{"num_attention_heads": 4, "rope_theta": 126000.0, "tie_word_embeddings": "early", "init": "normal", "warmup_steps": 200, "schedule": "wsd", "final_lr_fraction": 0.02, "batch_tokens": [8192, 16384, 24576], "max_seq_len": 512, "train_tokens": 128100000}
Each number is 128 + 32 x the weight over the matrix's rms, rounded and kept within 0 to 255. Layers, rows and columns count from 0. Numbers have three digits each.

# layer 4 attention output (transposed), 128x128, rms 0.0689, rows 27-31,59-63,90-95,122-127, columns 32-63
083169112166132164155136079099159105130124133081145087129112194151144139093150141149080142135125
160121142094152143118079118111124140119162104176180107199129106187092118149082134099176119148138
148100104093117067126080150136118162130126141057071168192149135137123130166158126030153130088103
104147059129160090128092128126110087088147230116095071129174144113137098054127157194129129131101
094142121065077104155131142127185154133074147189193088138089187164118155093064135085145147133138
132116170158162071125138106144128158127125102160149121127108099167109100126086161169151084093141
108124160149135093057124134153104132133112109100143122162167135177138079104134119146157113170128
156136107155106148162135108117112200155117129165088121144117128149146123133128051102084132052177
117124140075117101140128144160131126119161147143134075206179103125101159096127110126132163142143
100076166138108058071106138084141138132143115092147129112092175147137118112076079116147182123075
118124080110121102176119131101076133124128140140109064176127166176145150150113125133088142111125
156147101145097091079124168110089129121096097168070170103147163156126105129146075097143110172128
093118098072187070124107058154151123089117133141174119113151161137147107089117175130158127137118
134141172116171147107130132107153109137189148155174132109088122179079041190110104101125169152122
120110105121101149121160116140086114101133120089103140076133120128153118159099122122115135125178
176101082089103147141089103123115114090141169103092091139120128202103146078170159145184126131097
135108106118177147104125179139161115120179065142157126090130195124182137159143101135124134109142
175172091150105118146127060132151124087094177116099186099135181146116126117087151085126104093155
126049147121164128107088047121110157106163133144203164086084097171067043104164115074109130151119
125107172134077146101196142095065103099149156114118184103168160141067084160160092167111149131092
142127157101146165133115092149112141188076073110138126133108121167174149123155108082104155057076
061136086077125144101161129127076106131088151169090172140163115108177134082114137149132127106217
# layer 4 attention value, 32x128, rms 0.0567, rows 27-31, columns 32-63
125090129129101098140108140103139151153163106090141086053093126133107140125113143101171113148101
127157135093098131194158117133194106126158068096104113156153092061161115188078123111104176142098
109042115122133125109100095134043134132196107082141084139142136097092142140137176054182096108145
147145105185148079115199141096153151157112125098142167067206141151124127121155087099155103131157
147155147076120159164091119147094123075133093168137099133146117117137142137150174176107100089054
# layer 4 MLP up, 384x128, rms 0.0804, rows 0-191, columns 32-63
131081164096113128192110135105103105168124106159131146166105152104120173111084139135087135140075
163058103174121160140053168101122173157174139036142166147129058095098106107161134117169066074130
047118105118084112128152133102154105110113097119136147117152113145131099150081106140094186101104
130171089111079145108115109156157109107173139195131139180175146141102109120119110116156113085132
098151098112190167107102147095136122143139170085099079158147122156129124100091117144119107122184
150084098128057112087129175149126178166072145161158184093104132119105147120139140137147145209141
170100108160102164102121128108135103085137155137101097159129165158170117137172157094116113187074
101096114189150184182091148050123178042151182153156128093105168081110089132130117097109156110139
163130097119162110169129186079107113165107152144092148112149126118141146143164203132140122104113
068136162136119091101126146110174158072060127144126079120110109155138137074083114146157149121064
119194150207129116129173114150152129169097142136067153123142145143135191080194174168073088126197
102126159153187104155146176149177087109177171129082182117071099106106114134156178081089099154133
087145177138109056126187143198106156119077125178186125154101132145134173187161032078144092103107
131127106150097078087132116190141135104132114079162162092066112157103178160119156106146081155152
166128133133120154172050086131154093142180089119187158103127133146073118110117097146068157150084
058160204201129098121075126146168124102203155128085082092120116149082136143134114177157109112147
161064073165108167120140105125130108144128113108122126081107117157088147140156111181132087108157
101110144150103159101136121091070155074144155132164144099149126127162119123135133155158165093153
189077129123140109123203059072150113150127092166057151074137187097154162196112210152122148096195
137075115143103115112080165193096143129188189134098117197100107086153128133161107165114145235188
120104111138139168165142086144144157129145107109124094144120104161146118142191110178161115078128
159137157186169121183116098083192168132124121108137160165146113104143182165137124130141126138188
145138112165145074186128110107152103108122085099115118160106131144154136127086138131098164146144
068146094119104154139122103137123162129145156114142116129117179112125125143082099167153117145111
125137171078138148154164116120122096116115127146094088082126147126121132105110142168135126071157
113129163169141130153057125088131133112127157133134157086162104149153137170098086121140092174144
153124131170099179101105089099122124147135134082091107118061072132121156123129110091101141125135
113097098161177118101135148176154177170170042199122124146152177147143112103109127198044115138070
130121129192135128157102071151159120132172119067146129129128148159101155122168088141058112153122
125118147118125087086190065136118170153155140078078167188145121142166115123190152112140126154137
176097147121120106097192112167086106161165108135074132141061119125219094135097132185055109148091
141060116171149165137154135193153150088141140127097123071160124126168067098119154126146112074146
147100122118114198098108095109096128168159142144148131143163212090119142113122075102147163064131
105137153165129088077122082107147120113131204109108071173100156138085117071121151144113063102151
094108171149107124081142128109142220111119133161106174096098127075154120118147158094168140071089
165066127134164137184198053102157108118040124076133127127133156139135160135116125167134082123138
108100083097142142187094104156103118152101163099096151112151137118123158097196137139121073139123
196046204085170123104078143129128097176120134138090125128151109152105183140069109085089080131172
090087122090094079115149093120090166113170113126106153112094166132185113114085108160147096108133
138048204114175108122124129125177121096121125141076147228106102169130125132136119134195101146115
168132117112105128128148149117050195121124143189024124118084189108206113140057066121127101133075
111106109089116200127189207147086114111135149053125154150076144115142151133126098197098139106169
177164145101078094107096155169159087133065094148140194135116137169148089154092113206113072115135
055141146149114132107085105142050157158194147062128168085085164066158144164087104167162120117131
172137185159157145152097127160122132146153050129125157116098156160167121146132090155035149131176
070132145127181155144151094059120138145094102139065124102174118180157181124153218081128133094098
086097170193123084131128113148132112112190098180165144133137122143157155128126129129121144147146
134138181069116106131174103054145176164132115102112155098134185156130191109122132126088135146105
089178169144146141099106085101149120158126177175066065100092136088131177157118069153098179086164
099158107090104173153157175100088124128063123046156122119173139154120141106110044132126158115170
168129111109118147119172151154121126100103139151117115109168113069134114147192112196126180152134
123107102116150141119180098129131081072142083176132080096144220101161138086127124149124101129114
163123129145089170170181074137131162158145099126138149120150110140095141114127138085071168132185
157204143184160126090143130093101145142128143149164154178131156103141151151179135090144113088082
141099072110212110110117092125155105151147161083086100077102102132189193121073155065115139088108
145120099163159085108129082161080134108113141165108143101140157171056112161095138194161123105129
159068125139152145119145121055077125117138125089188131125093061172175095100124151105065102096170
104125077130082128152131160115151125133057105182143105095196152062126130195168131189137111117164
126128124101072114154138196077114150151113063103122135111150155050080135124134131176118106153141
112176144144084143097081121100099131100189139133128143199088157177099166136077107159113083114125
132131083143099122104041151178120127087169118218152145075153126134109111157103102106127130113142
086059162146121092155128123117111115093107153146106112158124156137120148141103106187172127134195
073119094080135087113141126041106156132105133112147133194143083117094173080122140181113095091184
132170110142078203164122125107116137137134135147107168133100168175116127094123124139089152130129
149155154117182118110165112122155160150166162079176159153121155043167103183092142166114143127208
090160152050104171126072115107178170093098164110103176156164115151134110148129085098039108170169
111156153125106060130184152081104145093101135057116124140151111117125073104145153121074154133150
097126084083104111173056191105150107125091159146143135133118107131085073168145107092199099160138
145063160167167127182124177058124184142175140172150123118106086108117140099132207116188106101077
174089159106082110132104069079165105128130124108111105158133070187175118138165139104126172122100
129110103115122168144176153130115159104088131125075165128100159156130139111130093112116122097143
101102105072098062107140178129123128192151139172048136041064117173084151124129137147112177085163
087137170134067104171185108144140096153169102127115111165122096103088148132081113130098083162101
133098086178154138141097060140180132109098121137146086171119111057131135162119127080170138134155
092177113164144124096159133113091128141104118094162140138113110099150132075060178215181089116149
180157153144162143039088148169132131090144118113124103063160130138171115154101145209186111146097
135080102124126112125121163155050091121133103172170152122186092078177116137129102134094110117087
138063111107115131131126155129185159090149177115067174168116089096147156110150162098126084153099
126139093122108120167174103142196177120152153156094104093157162128085142176150101134087119088137
172133152171176235151101107078125080088122130134129131154147112145147100075150078112097066125149
117126145145141158122204122081159114146070132149127094090100135090099133126167119130082103134126
157085107130122129044150136168135142136104112114167110088034140180189173110128149122127115107139
084096122160130122069142114110210134105138140168085221094136109140117073169108158085143155121137
163123156075078055206115184113119157125129164154128167160105102128135144166090126134127159112106
067144039164138184129094100121132153161093127136080074224086154154055126076104174171117174087192
162090148102148139164089092170135106122163093090128184143093155100144136106095139196165159093129
131111066117109197168123163150104165142081119159078108047066183119125081121179153120124140147172
125128142100138148143084174140132125087194187118133056115178115143125126092131094149138145132191
202085193150055109125128099166166188126072169142185077144071084122107139116162108131111138139175
127136153062098149089193155134110104137130154099064086177146134094205139120128166122131055073106
142103081127109121108191144107121061078102067146147127131103182124109171161079093133111144095078
144099103100124162121144117109108081052108109130091069175138141177149087077144080118114146132172
189132070158183071107160192138102142126127160137108116128141114159131106135166095177158170062128
142137148082130119118137116193171096129163125072158076117098143101084110112131106092091114102089
072120050122116149149069087127146115133114128134106067126051135108078096093142102123180122133195
161151191174159122141124059186196125096107136140136143123159120171185157198157139096132099191103
068130085137147148212147102110126164134109204131153083151100115142093128070156108136185188150161
094093160142177174135107138130093133165084144193088101134072104080106131136130204124059105142161
107174174102106133151149132109110148120135100126146191124146113102184125137111094146169141144135
126098183103151157104124119136207114106127168078088133131110117120133149095187096110082101114130
198087102107153089124131142134152202124151196117072201106055115150122157137116136113048092104073
130102137110175096148091104111142167113131138117151210124056102144116107157127124135077148151104
181156151115119120160035142135181136071074136165100145148114115114109118186068143166110115159156
153129097123132160085110159170110148149075167146034116167144130116090120169077156189083155057094
138097166125128122159150119114108191128127126141088129156155075100125044164159116107136127077140
084154142101104121126125093103172174143104137096140184118134099130171143135078124101135139097112
094102101126077106143182181155118144107133088186140153136152156157197132182096079103108138150110
134117179107073119156161102132190072118100076135168178074121109140109163143120116106084065055173
130092129112071083131148162086125151145131090094152179134139100135161083136092200116116120083126
096157087157139123085056134098184125148122148155101126127130172139116074147154097109142147169122
157086080150140062144083135122153119106086142165122146123158116076155075144161112092119144081119
179122089150172136124180105161163104156175163097096110065097136183171112125195135155196081190201
187176108199156071095161137121121191124133185160084125126125118144135137149138102135144094107140
123116137070113137128125159149114170119127101109082140124137140130113097154190119114098131127165
123192166132109168124164125107136117148082105099122143147173099123136117114110150125156068099078
171102165093119107108163121128171155094120100121169154199134122082097151153096101181141124092144
108107086117090129168105126168085188112101127109097056093165100109099127115169109135146137094128
198082133214197165124182146143088135089168159133176163116136098101149154149130098078086080104155
104126168137112119130140144126140102137075121082083141054122134149118164138183152106161151116122
143089101175154162104115124136128079142084169123096116123101173118132098082138121153132121126157
077087173167143106138135155137090162193126111133178096123162095140213088103088119124137133118124
097109176131090116144115156113124129117123128111115109160079163055139150154168089137118108116080
072117164082105093066159120074156112180098122086161082169097201146124119134142171102172110133161
117143043158157105105164094188151130129172115153122138115101124147073139110152148137072143126141
087138114103125139146087119116142105166077157132116086127149161123127155114112098141120145079110
123112150147114048118048087127127085151074163207130148113183110090140091149162105148079103108120
151118097169101119165106124098118112175186149095103106122079189109145104158117079179134116163116
155138092081104119121124103129121147117081084153151163164116120155113149129118150116095124168135
167088138153098119139153155099161121042135093095168172142152081087096132121133039160090166069102
110152101124113113124123135124144120149167165118123057104135132159174086129120141114081096152145
110096140094121135158147174114129180132069133195148196106091116139099102124108136234124156150134
071121131115070168165113150117141161094101210110138109120114133128192081136115116092193122094190
081090111040131132165131121153086139092124118163089109146098156127152161189064084129089159144142
127120177148164122050108131142170162120134148142175084117180141108092163120118075108124145173092
120122115141113077178130114153105161178169184148156181146108141087134133108114163104085152074082
145153115149103153148141134162139126071065157128137136114103033113099114154136144171144108147095
122063132013109083157125111114164089148161145099181166136055086134111147159093198207116073113177
114082125100049105155089148147170125075104166140123136162154106176180131147122105139202113188119
123117115152158080134084137123091167152109144126136130150082144111075133146165150178122205088175
160118147070092170131080161162141117117139062175111179190148119118085077139100110127110115108132
115174111116171114162156164141189125123124119133125138182155132142195098146107142089073113117163
081122107063120141109110049146115107154173100082149155102147094164113168122134175109140079116185
106132102143170148124120156104112099104102145137096157099148120141085148183103073118139071106101
155162182084140150120137086116157147152187130150107172155110099166113157149166087145167125166190
108082143098074175104151109089153133129065122183113121151099116149137150163166138137197089105113
163101100157131158105085092150130152112096119076170122111185159141140203119110129135122062094152
125065083144109117131147102198101103162093207135144161116084181107104162128194121163137123115142
098151104136130166073113166118077126130143058081092167077041148098191179115157112074144140145121
167145108118097186133134132063100053095095159182118144075081110159175153168170148130153131141104
095177126114072084134205116090092172132141126184147102161137132162114066124142072138141144121124
129140081143113137104100111086143098123100087125120106112107139134112138117192121128176148133155
082138088075116143129117167083086171149109183168121140101158086131147148105141075122100102135096
078102123192150141091146124142190211130045140115174104145066184184171128148141115126117104161144
116152079118100138133139085191161135149136134189079114132094155106096100134151118141126135103101
121143143118102114130108106161120180161140108088110130141113169188158105148110158200116094163115
141007114093073167066120149126198106095101080147174177142138114155146100144147146120108140112141
083108131125128152194101153127127111132187150090154068164106175101180127103115174079137086163117
110143145180121116159068092138065071141139126122137143145117153089124143148166092139097075123073
148107128127072142193161099148159166143101127145086142087145074097125172137134178128141082101157
130157015097144116133133199191067145204109160086123137143129194146150148110130114157093138104158
107149103161158128130124082085175167106126136106095124155208103154116159130124090132091107075110
080102083155125086113109152140170065161189148070077145141117133110120116177143143149121117160127
148087165167063158108112193078153104143129114181085162186113125137151129111108111114155184110131
142160116149127140180127122112137131088144132170099110159156143100084100076096149169090076114167
116105162143158152115097101144100113109149165121124117130116116163140138156137112086095150160115
170104171158078106121131172091161058147166118090150177110153114145178142106102114121162078160145
088099128173149129159155113090190132094088120100162164094125108167134160099147097140080120140136
088086168132089135131120136189095116168143158107083131072071169104129078210122154130106128067106
151116131097182139101093110118111121118117159131125146131096101154170106101115089099054169069104
115089077170124093149116098115128138110153151117139091109093067071085209175140073127137125061130
098160178122213143081163128143118052116097103188083172120110142148157119143164152134054146138118
102141103140169129122112133096172135105123132127102071095166163118169121141142114127083169137138
081129153126096119070132125150098109123148105161107102144100105106127130129099099110114095150136
077104101194051132112149081143148153130110104174151108143159112121120089161128107121126141137090
090153186142107168128137114153120113136126117123092117163121107178103140134143123119119096113117
042093126122080097169156140076136133115152064113087117140110089112126142136147152103155188118109
167113137109116097084175089149113153161094118119150081112132089172116153139128094146096125172168
105141181070116135126149109142133142095136082235118155041083143128099135171115071172152145122163
157136127114117186095128122099139143147120147060176091081085123114152124102121040132144132054107
144082087112060134112164165158173147088103122125109192010127115140159099136129148118152149106142
157102117094116114150153079106138091165116157115124135153052173093107170141110158152146150150155
122078121106173138136137109137108196087121097115134127097109034158117121194089156132142198086171
131167122064157145157110083065151076149116186132126116123138095096148163146092109105117161111126
165139144142112119152103169107192179124067107078143078155135119083127093140148071190121092141142
143133140148121110166135113166135086125203180136098146142091180108150154118120084162099173124095
146143148085078130124147120139152109118138041111100120107173166059207094166101144106128112130179
128129132183143105143162125145133111113123166127077100104117137109124124107149118176022156094077
142095126111147145138129132124135204124189130085106132132164101130175133138186137140118106162117
151134178127129114138136108104168100168105064153158175145145103122227182152128125182141137125095
101093143091140112104135107081092135103107133122171163108094104146148139146105143149150148109098
189158120144126107147189078168070139083130135117128124090114156105143142089156094075123136129156
137083134108149149179149108103077086086144152088109165117106117163134153104067091055111065106133
# layer 4 MLP down (transposed), 384x128, rms 0.08, rows 0-191, columns 32-63
132134134163122153165100088096164123120121139123122128077114118155108056130178098096097130094081
100160080120095153095176066091116136173129174168073058162186186214108093148109129123149123120112
135198114162143136083111143095172081184155132104138082129123150143136129127172181116163150073106
126112149155130098102128166114141138149086181109138160083145095086128206107125103158162120116095
168146139183121096135167151140156165110173098150180207139150112104132058081143192116187129053112
143179139178118112114126104104137112098034082107079066112081174091183143087166170109106108172131
077140157123085139114109146091124154087120147128119139112182139130140140116129125095144120093121
139174180144101103064171105163182109151081130171113096093137110152121157136082140178144112130148
166114145113073136140111093191122099110198137116056094115109110102066162090104111184131142126137
149137122131137123167115119149092176127142143081124139092115083090154139096136189094135124121140
132088125106162123109157145126067179107147134158147170081163189121103092165154114128196150148071
116119155207085084147172103141116125129145107125156139141142097158123134167110135117213158093070
149156143145181131098089165100142094115140113126118080115149123170146076063107190105167030086135
101140073146132123129118178125172099164103149088163105082109121140109116156137060175116055188081
180122095126186190118126090126134130170125037100102142130105161167187112133141160080133139072112
101136085181175215183174113088094138136131113090123087160148058128094159124113136139180107116117
075129173145133165156162096168135080122129125162076149158090153152124148126084136123123148069115
134078116093135138123137111150097167120066128094084131167091148129105085092207131138143114116090
069121112123103097150104110168105107143114126135178158155098064144064106182107151089118112167089
146175155110182132173143105065090145195099101160069110154129119099088114127110086073066082134090
142142186148135106143077125135171101112099144136107109114078156127145082094122100149043125125139
157153143149149138170052032126135108132101177099167081142075120078120135135130095144115127123146
135162126146125104134104099184113192135130143140087157087186178126180144114130151063103153103117
163144140147136149095100128115177131123091080144127133097130117143124152162151139110120079121073
114133176125069115071123095109174104158109104096147137148109138136204144201109180134118170146117
102118164105160166100152141196164130128108117120133135125145138165223142110092176120113114071077
137118119118107149110112185163142143182143115171155182114117129115152096169135103172151135106130
114102091138099088160125151084111181228113084118138091100079093167113112143163117112138119157098
121076092120138131156114143079171130113055141179156091122143119129153091109132198070123065099136
061121131157105139168147174054116081154133160154101133157163060109051118084151131101098128122110
065123133162140087119167158117139198112166156122161077150121133080125159108135129098144088143131
174127079093107132136163107101101124183048139188133133171081124172065170148107152131092169201167
139123121138116158143060153160189086155143131117151178130103088194115155092107121158125107149107
112121119146139163141128109146093126120152124095161126077172068130118109128132078147127186089160
124102080112160131170095160157111123104151100115140163129109054111124090183126179108144128102120
142140106098108124144148128120135175130159131137148094093180057121079172058162131100127157124160
181162138087116133185122145137163134126170102115067157137103130120048146157160160161086133187167
057065114147071065124193133152141123127143099143116115085144098162086148076135133127089091115124
191151134117148135150094107116153086137151122121105100156126057083152120157190135134096099103162
105111139132138121147159127071113104119075141155205157109098128120090176155129168117120096134151
098127140094121127196182141156138175091076165114147137139085114168133106093166102102120143120131
105107121093116167172188149089162144096129118166136146166077099111144182142172149099163075102133
087089115131108175159134130084145105067045162101089106085083108108148130147149149086061166153117
138112092105120145155142125159136163094084125131122098142105114154132122122188066135089122175163
114127106110123129090176162137106142113140045084169116120079186054150119132148154138151147097163
135080092093107123120142146134150149083097199076124087146114120118118150157132078148159090129186
128172078092139140102139136184103090133138190148134102105116107140155178119116155081090176118189
101149160159094124153178124163075038072105129136155070116088098117083047170133107161090156164118
149136114079100101108133105144151095126152109106192120123153163062129175085144143170095159130179
112189115122170181118175076141168140106161073115135166129207146100139158189180141081157090139102
124126081142151139111105142139093136164162079051159154204138122137117126100148147115098182108166
181163146131139095108115149115098117128129203115187072073109098125031116113153132146089148124154
132150109107112123186134091132201142149158127126081160098137199132118110129120075131121167090113
171166178135134125140125092163159135126126111105138100191143140116140136108152155148097176134176
151117106197128114104100134147093090112116136137097124153178054095065126121112112156134125117156
116164107173129112147130168053130158106132131080119156145093072183087155168140156144125102174136
146081086040117134151120108145104134118149171103134156153140106117138187077167145151093177093138
177192072127158120128126155195129109139079145076174135125147113100068133177076171109116127122150
138165113136088135114106130152123154155189164177116140060068087117138152147131197076114101135099
155168154128119145147083110158131088113083148107147094092158137144159137140178133116125140200123
147142219097119114133111097112083145094076134104097099148157103157167160113111146167054151144164
074164150125107088168154076151149181130152094168089104184171143099144108153137122163172078130150
120166153060155066084173143124118150110096150144158088107108166086173115152118104113170090126122
071125114106121165100128127130117057158134127088197094118162095145153162129138127143138174127107
074136219154096111172150132093082112154144141114113162071122143102114121112113071198178164139099
081125090109166063151184150167153076099126154060124162076138136121091065161105148113126126152114
181123096189129162087132125205143177145152080180087129110082119146126131103084118182100111175172
146144135122119142159119157130104104115190149078113098151162170171074195155086135105055084133100
141142069088183151154097149075118104140144129125099158135099199115109162079122137146091179133056
100135121165148150090117125121133138112169087137119152167124096161114092106130144136115125099084
124103109117136156110137083090169189132060073151171189148175109114127189055116105169127113105177
168098132141174138143133094157165088101134136137105130169144124046115145146175124139123104156089
157124180126167096065161159103201103146073061101129100125155135179130120153123155104172107080103
077147159084103111112151128148080134152082158145072132122106074158130165108138093081106096176110
073118222100095135139112140072110104143130153150138125106133156192117167188177097124133130158103
133165162091141143146161132122110107123127145072154075099092122127103173162101092105144146106101
128085090113159078150190162169132086119139142100145112147125131114116139131104095128130090181128
104170160133144145134119107162101188104169065056132078120186168144160071172116029084143097147123
164104151086112185136174107066123176127171099198134118081090129112127132109110162132137123136141
126167134133078157094109082105125094199212104103108072127145183157092165151185126121133122135184
134101137151099119137101096187172136049110088160145174079089192171123080151102065152120129103112
124160126196115116118067137136174104190166129139143118138150160140183159102118092152163115141119
146106155077107123166119081145123137133144152187118131086109075159110075106102086121099139146161
196110153122141103196067122150111132140141155132146113171079115159137101129168138097170119129118
125113143063128149143172079096113126109125161191092088187140125157136133112079138092109115161103
119082137155153097133104122080131114151168136138129184125117186195102136154092121112097167131167
158156182159119197112208079151108109135144147144133153106120084202135127136039150150197126114113
139126073167119202103112158093140128097105107159119127138110109138113100144083119117090188163131
039126173113081156144138122149165176097103165139110100135125128151072158089126210107111131055166
136192086106142158143154130151115154153160057134120133073129110182114131098058094175137132090173
190167128141093075145115155135099127175153132131144089109212112086088107157146080157174163097132
158162138090163123149134118100090051132136085128191137079043113158122113153175095118080130087087
163139167138150162123104159108147131088160123118122121144149081173107171112183190098176112158119
167164112115165143082107158122123093110103119145114129120139116177204126091137142152101111109168
153111090158102101148146153165089142136164065157126143132111113124120169168130123087089165133094
112135164097109163087149128102150080161081142160171070151135099113136177165123115151093142114071
178147164090138146104134162186102166126069146086138114139107118159099121089113105082122134180122
114122106117160074119125145136146149130078105096146159094134130124096139099124117150156135098134
128159146115152162107116156122121110135154113100188146159104084124146072180167158152164073135098
105107122118103150110191165140112136132158128175161179127112125075161145080103090081187187124128
070136093137132158154126096158173056135135120194143130111188094109152104091115125096130181104170
147131109123137131156125116163076102121095087102116097081165144115099092158186080116168147134125
151141136126112115143130176111119093154072146090118041157137139079131124129164179096101134169139
143186117195118128089140114075103112151061139137156083121105110099126135191143095121177147153141
095083107169145119122125140139133119097155190124124168099091155115114120164105077111088123190115
099120172135124175148116140105099116098140096074151176102141111107119077113167119107179115151149
162121162112131164102156087138083144102116146106143142134105096065108126083172133148123154061184
123147122122078133123123153154124079083086135145175159199120083108176106097140131175155113108045
143174114188124162079157088129125086155072168184133130110138150128140146125134133106167180144131
099141130067112145154146153118093177150074170159093170088142154161133131085131141140128141136142
183164186158073150150086131082169147032145051165108102123185133124086094121133153149147078141085
039121113155046122051102115145123133154169163110105148144176146118145086144107156186131172070154
121098170139124233117088176150155063155126161159133126102122124092127091139122134123133116168107
093113160161136095115176118120163114112105190153155117074151134132195147121147130102118128132134
137083083133156095161130150142129103101132140153130072105144129082113149185097088107140121082179
138081111147065068178119174161129194123121154061123153102095197073123082087144112144116173151146
074075124183145125132146104131118094131138120120119224174111145150108145160091182111083171134134
102132092114121112122160136196070160151116133132145127157122104141062173118163114120149068132082
163162125140105138186137142094176147107103109154170091168108183087163101093131142111096061126153
115160123123152137105152137176123153120110094093102180110133144181171118219159150099211160118089
162091091119162099141143128122074108161152130176101101107148121157073152087081064116141120129109
138054173158126110084137135135082098130123166156141163100183138127141105116133140176169115089182
071110135127169168144088109115133075122091145120164131137188161172196149125165107120119141161145
125130193130061142168097119095125111141149079082116158146139133125163058123151153130077183104130
112123114066079127103163173132204144115133121126154118129186127170098144160136154115191120162119
141097108139128176112133094071112125154131139124176131182107111170181143115106138149093131161164
127116128108135164096078159152157087158149080100126125068081156151131058150135132128130146145138
124125114122117122102138177097111127121159175074082141122129185149153067102154147170179080099153
092119169123126122188106159114165125143161138141133137093124165103114062131141086104144097064129
185065137062160179125153115082161168193164169084140143103166085177137136150089171161133131098143
168160098132138116053138138116156104138153122150107132125157109101137128126110161165114103124146
144092133118152163113131129164076157195139173140134115126113147156096026113097072206076120222044
148149061105132162132118146086114149147102177083123122191201163137097118095132117154169128120152
144153137109172093103156129173130121108123113173210121126123136147093100176083102119152184090143
102113133171134127078131092138133130112148156050112087075166115136143165178150133154160154103228
140144183154114133113176235154102097160117131127140155125184129131143108131104106146088197203113
089112135128183159144151103113131072067159163101107156062111152146112201048199158110154131165195
146118150127212146078127141194120136152173134075132146144127128127148110160149176107156166100143
121154134041120111091136085183136098128086122158118092115196126156168140167087085137157119216103
149158113174141173065135120179093134103093153096072113134132167081115131180155117102064196095077
134180160120122110089126090134138075082107120169153098125048134158184142173121110062092110190116
170097164122114106130163117160099067099126187189106142118111120094122149111093165162114101101132
123149184110097132108115156138117138098032112105181094092094137129125154091202128152090155099169
151092175161141200140122124083104042105118124140187152136086117108148145103165098123081071109080
155148134103160146120161191123131122216193102125126117074125173068131129119082114055132146141141
113162174080126124143086110108114091157093200116079117108127157144146162089112135076030120124110
139107098172111151094130139205124094151128138189073091099129124172153132064140164132094162160125
096174148128114140174102138131187089111128093113174139124214128151107098151091115156115075134120
150139114211100141161098157101109203111152127097149138099154073119068093089147169152131114138135
210125156093120112162197112087120063148167151107085147143095118135106145134097122121109134129125
149135153140081144132098136154087127139080118133156122135122096134167089158175122187118178151092
081128135140138139120130193095180126108140126068143115153118108127066127095135170174094135144197
152170092066184112085065183144078118174131146136161128188125095107155100068122140081074112105155
130139103185139108119179140089083152147119125152146114115127123104101109131122129107142121125145
140158142140164124118141124164152103099069135135134139122146039089114137160113090096128172118110
131153104121076091121093154140129088128171132127174111113132156109165161118116152160155197085152
196136147163124159150158070102125106147149102126080104103098096169070157151117162076183078112107
169168112139110166134155089191131102118102170113169102087103131088129153153109109093134097162129
136113109098149169140146105121135115143140143095127144158161167131196109131125121127142164078127
194183237139090150130164116137192146107122108203097157111094167107073131103127118079157119050126
053152144144077118083034145114154148168150085126149118119153099203112107079118187156073125057165
121136151183214130097123165131112133104117143157073128141109087187156196181143152159133134122149
163106130173105134126102112225098113094100182106111137111102154055140129104172135117065177161130
093139202120144106095208089173155108135148145092134145103141117157122128119137138121142149175060
131126120171139158133125127100092135150137119111140109163112147107110104194157114109107112152074
205200137160134136151138121072121121147116118137172127143086118110123169136147086140146118162123
175087128151116171070183158144167194170170083157162127102174182127087102112128157130078091121161
125145103204136108150144176130132092170110093118145162109121102128199117173162141060149177159124
164129127147085093102135176142131100116110117170147098111184123113128153043226098136140098125101
061188153147100153132095105125183111127119108153068138159131104194128099098088131084135097158102
151116137156163154121138114094106126100099174111127136127102097070112129065089165125144122111184
180115096139164130099059137149174104119132143114184095113127109125125087143151152141090137106100
136097091085108187124160144093136151125101124103116152091145154113145122089147130150134164097151
116108114087133068216132133131144157152159121086132083128151109118027097150145154098129113115102
117119132141147127118075159109100061141130079166203144149142142124139087133119149110107150096125
156107113146129112132128117105096095165122119101173150125158113165114143111083135179133160105134
148173056081157119109125152106136106127121125092137159096100099147107132086083129077152148131084
051126140157160148146149153082120138109054127082123150128138131128145097179117125070081126156157
106165183108076130128068100156124165181067192118029109134088127151115089120136111125122186117153
157143147221175159093111098126117049078084101163113078208151106157138135105174175123104137128115
137080142080123144094134164169171133155144080150122141120225079129184163176149172070103100172126
138127075108131126171139091124104183144158122151131125141174148079130119096108099088159130217092
165122157088066131190115137096121146129174122121121129095082102104073095135063137144168144130207
138109144089106041149149187161089110080153151134106209121111181156139175124096158148124175091044
143134157146120112137145111142141129185123132099163125098130094157124146093183121042142151160101
031123193108096171093105168119060127126152116139060108134181117186158143104109177181155135148158
125144104162110119039134183126122143130127093113142162067118127090085126162164138068130133145115
078180156177215180114177067117137090115167165131095108101079136126083171112134066119152099147169
183169124140198110131111142076108055122107160099129188129187159161112162126135064148111076148102
186090083120106159151134119085184139120106099157082116118153115063111157116116086039106156123167
146064125170110142101074117125171138118184113095126105158105140135091108150106160099096120107139
123095155105080116207137140147075117114115090115131127097133069122164130095160091164056180088134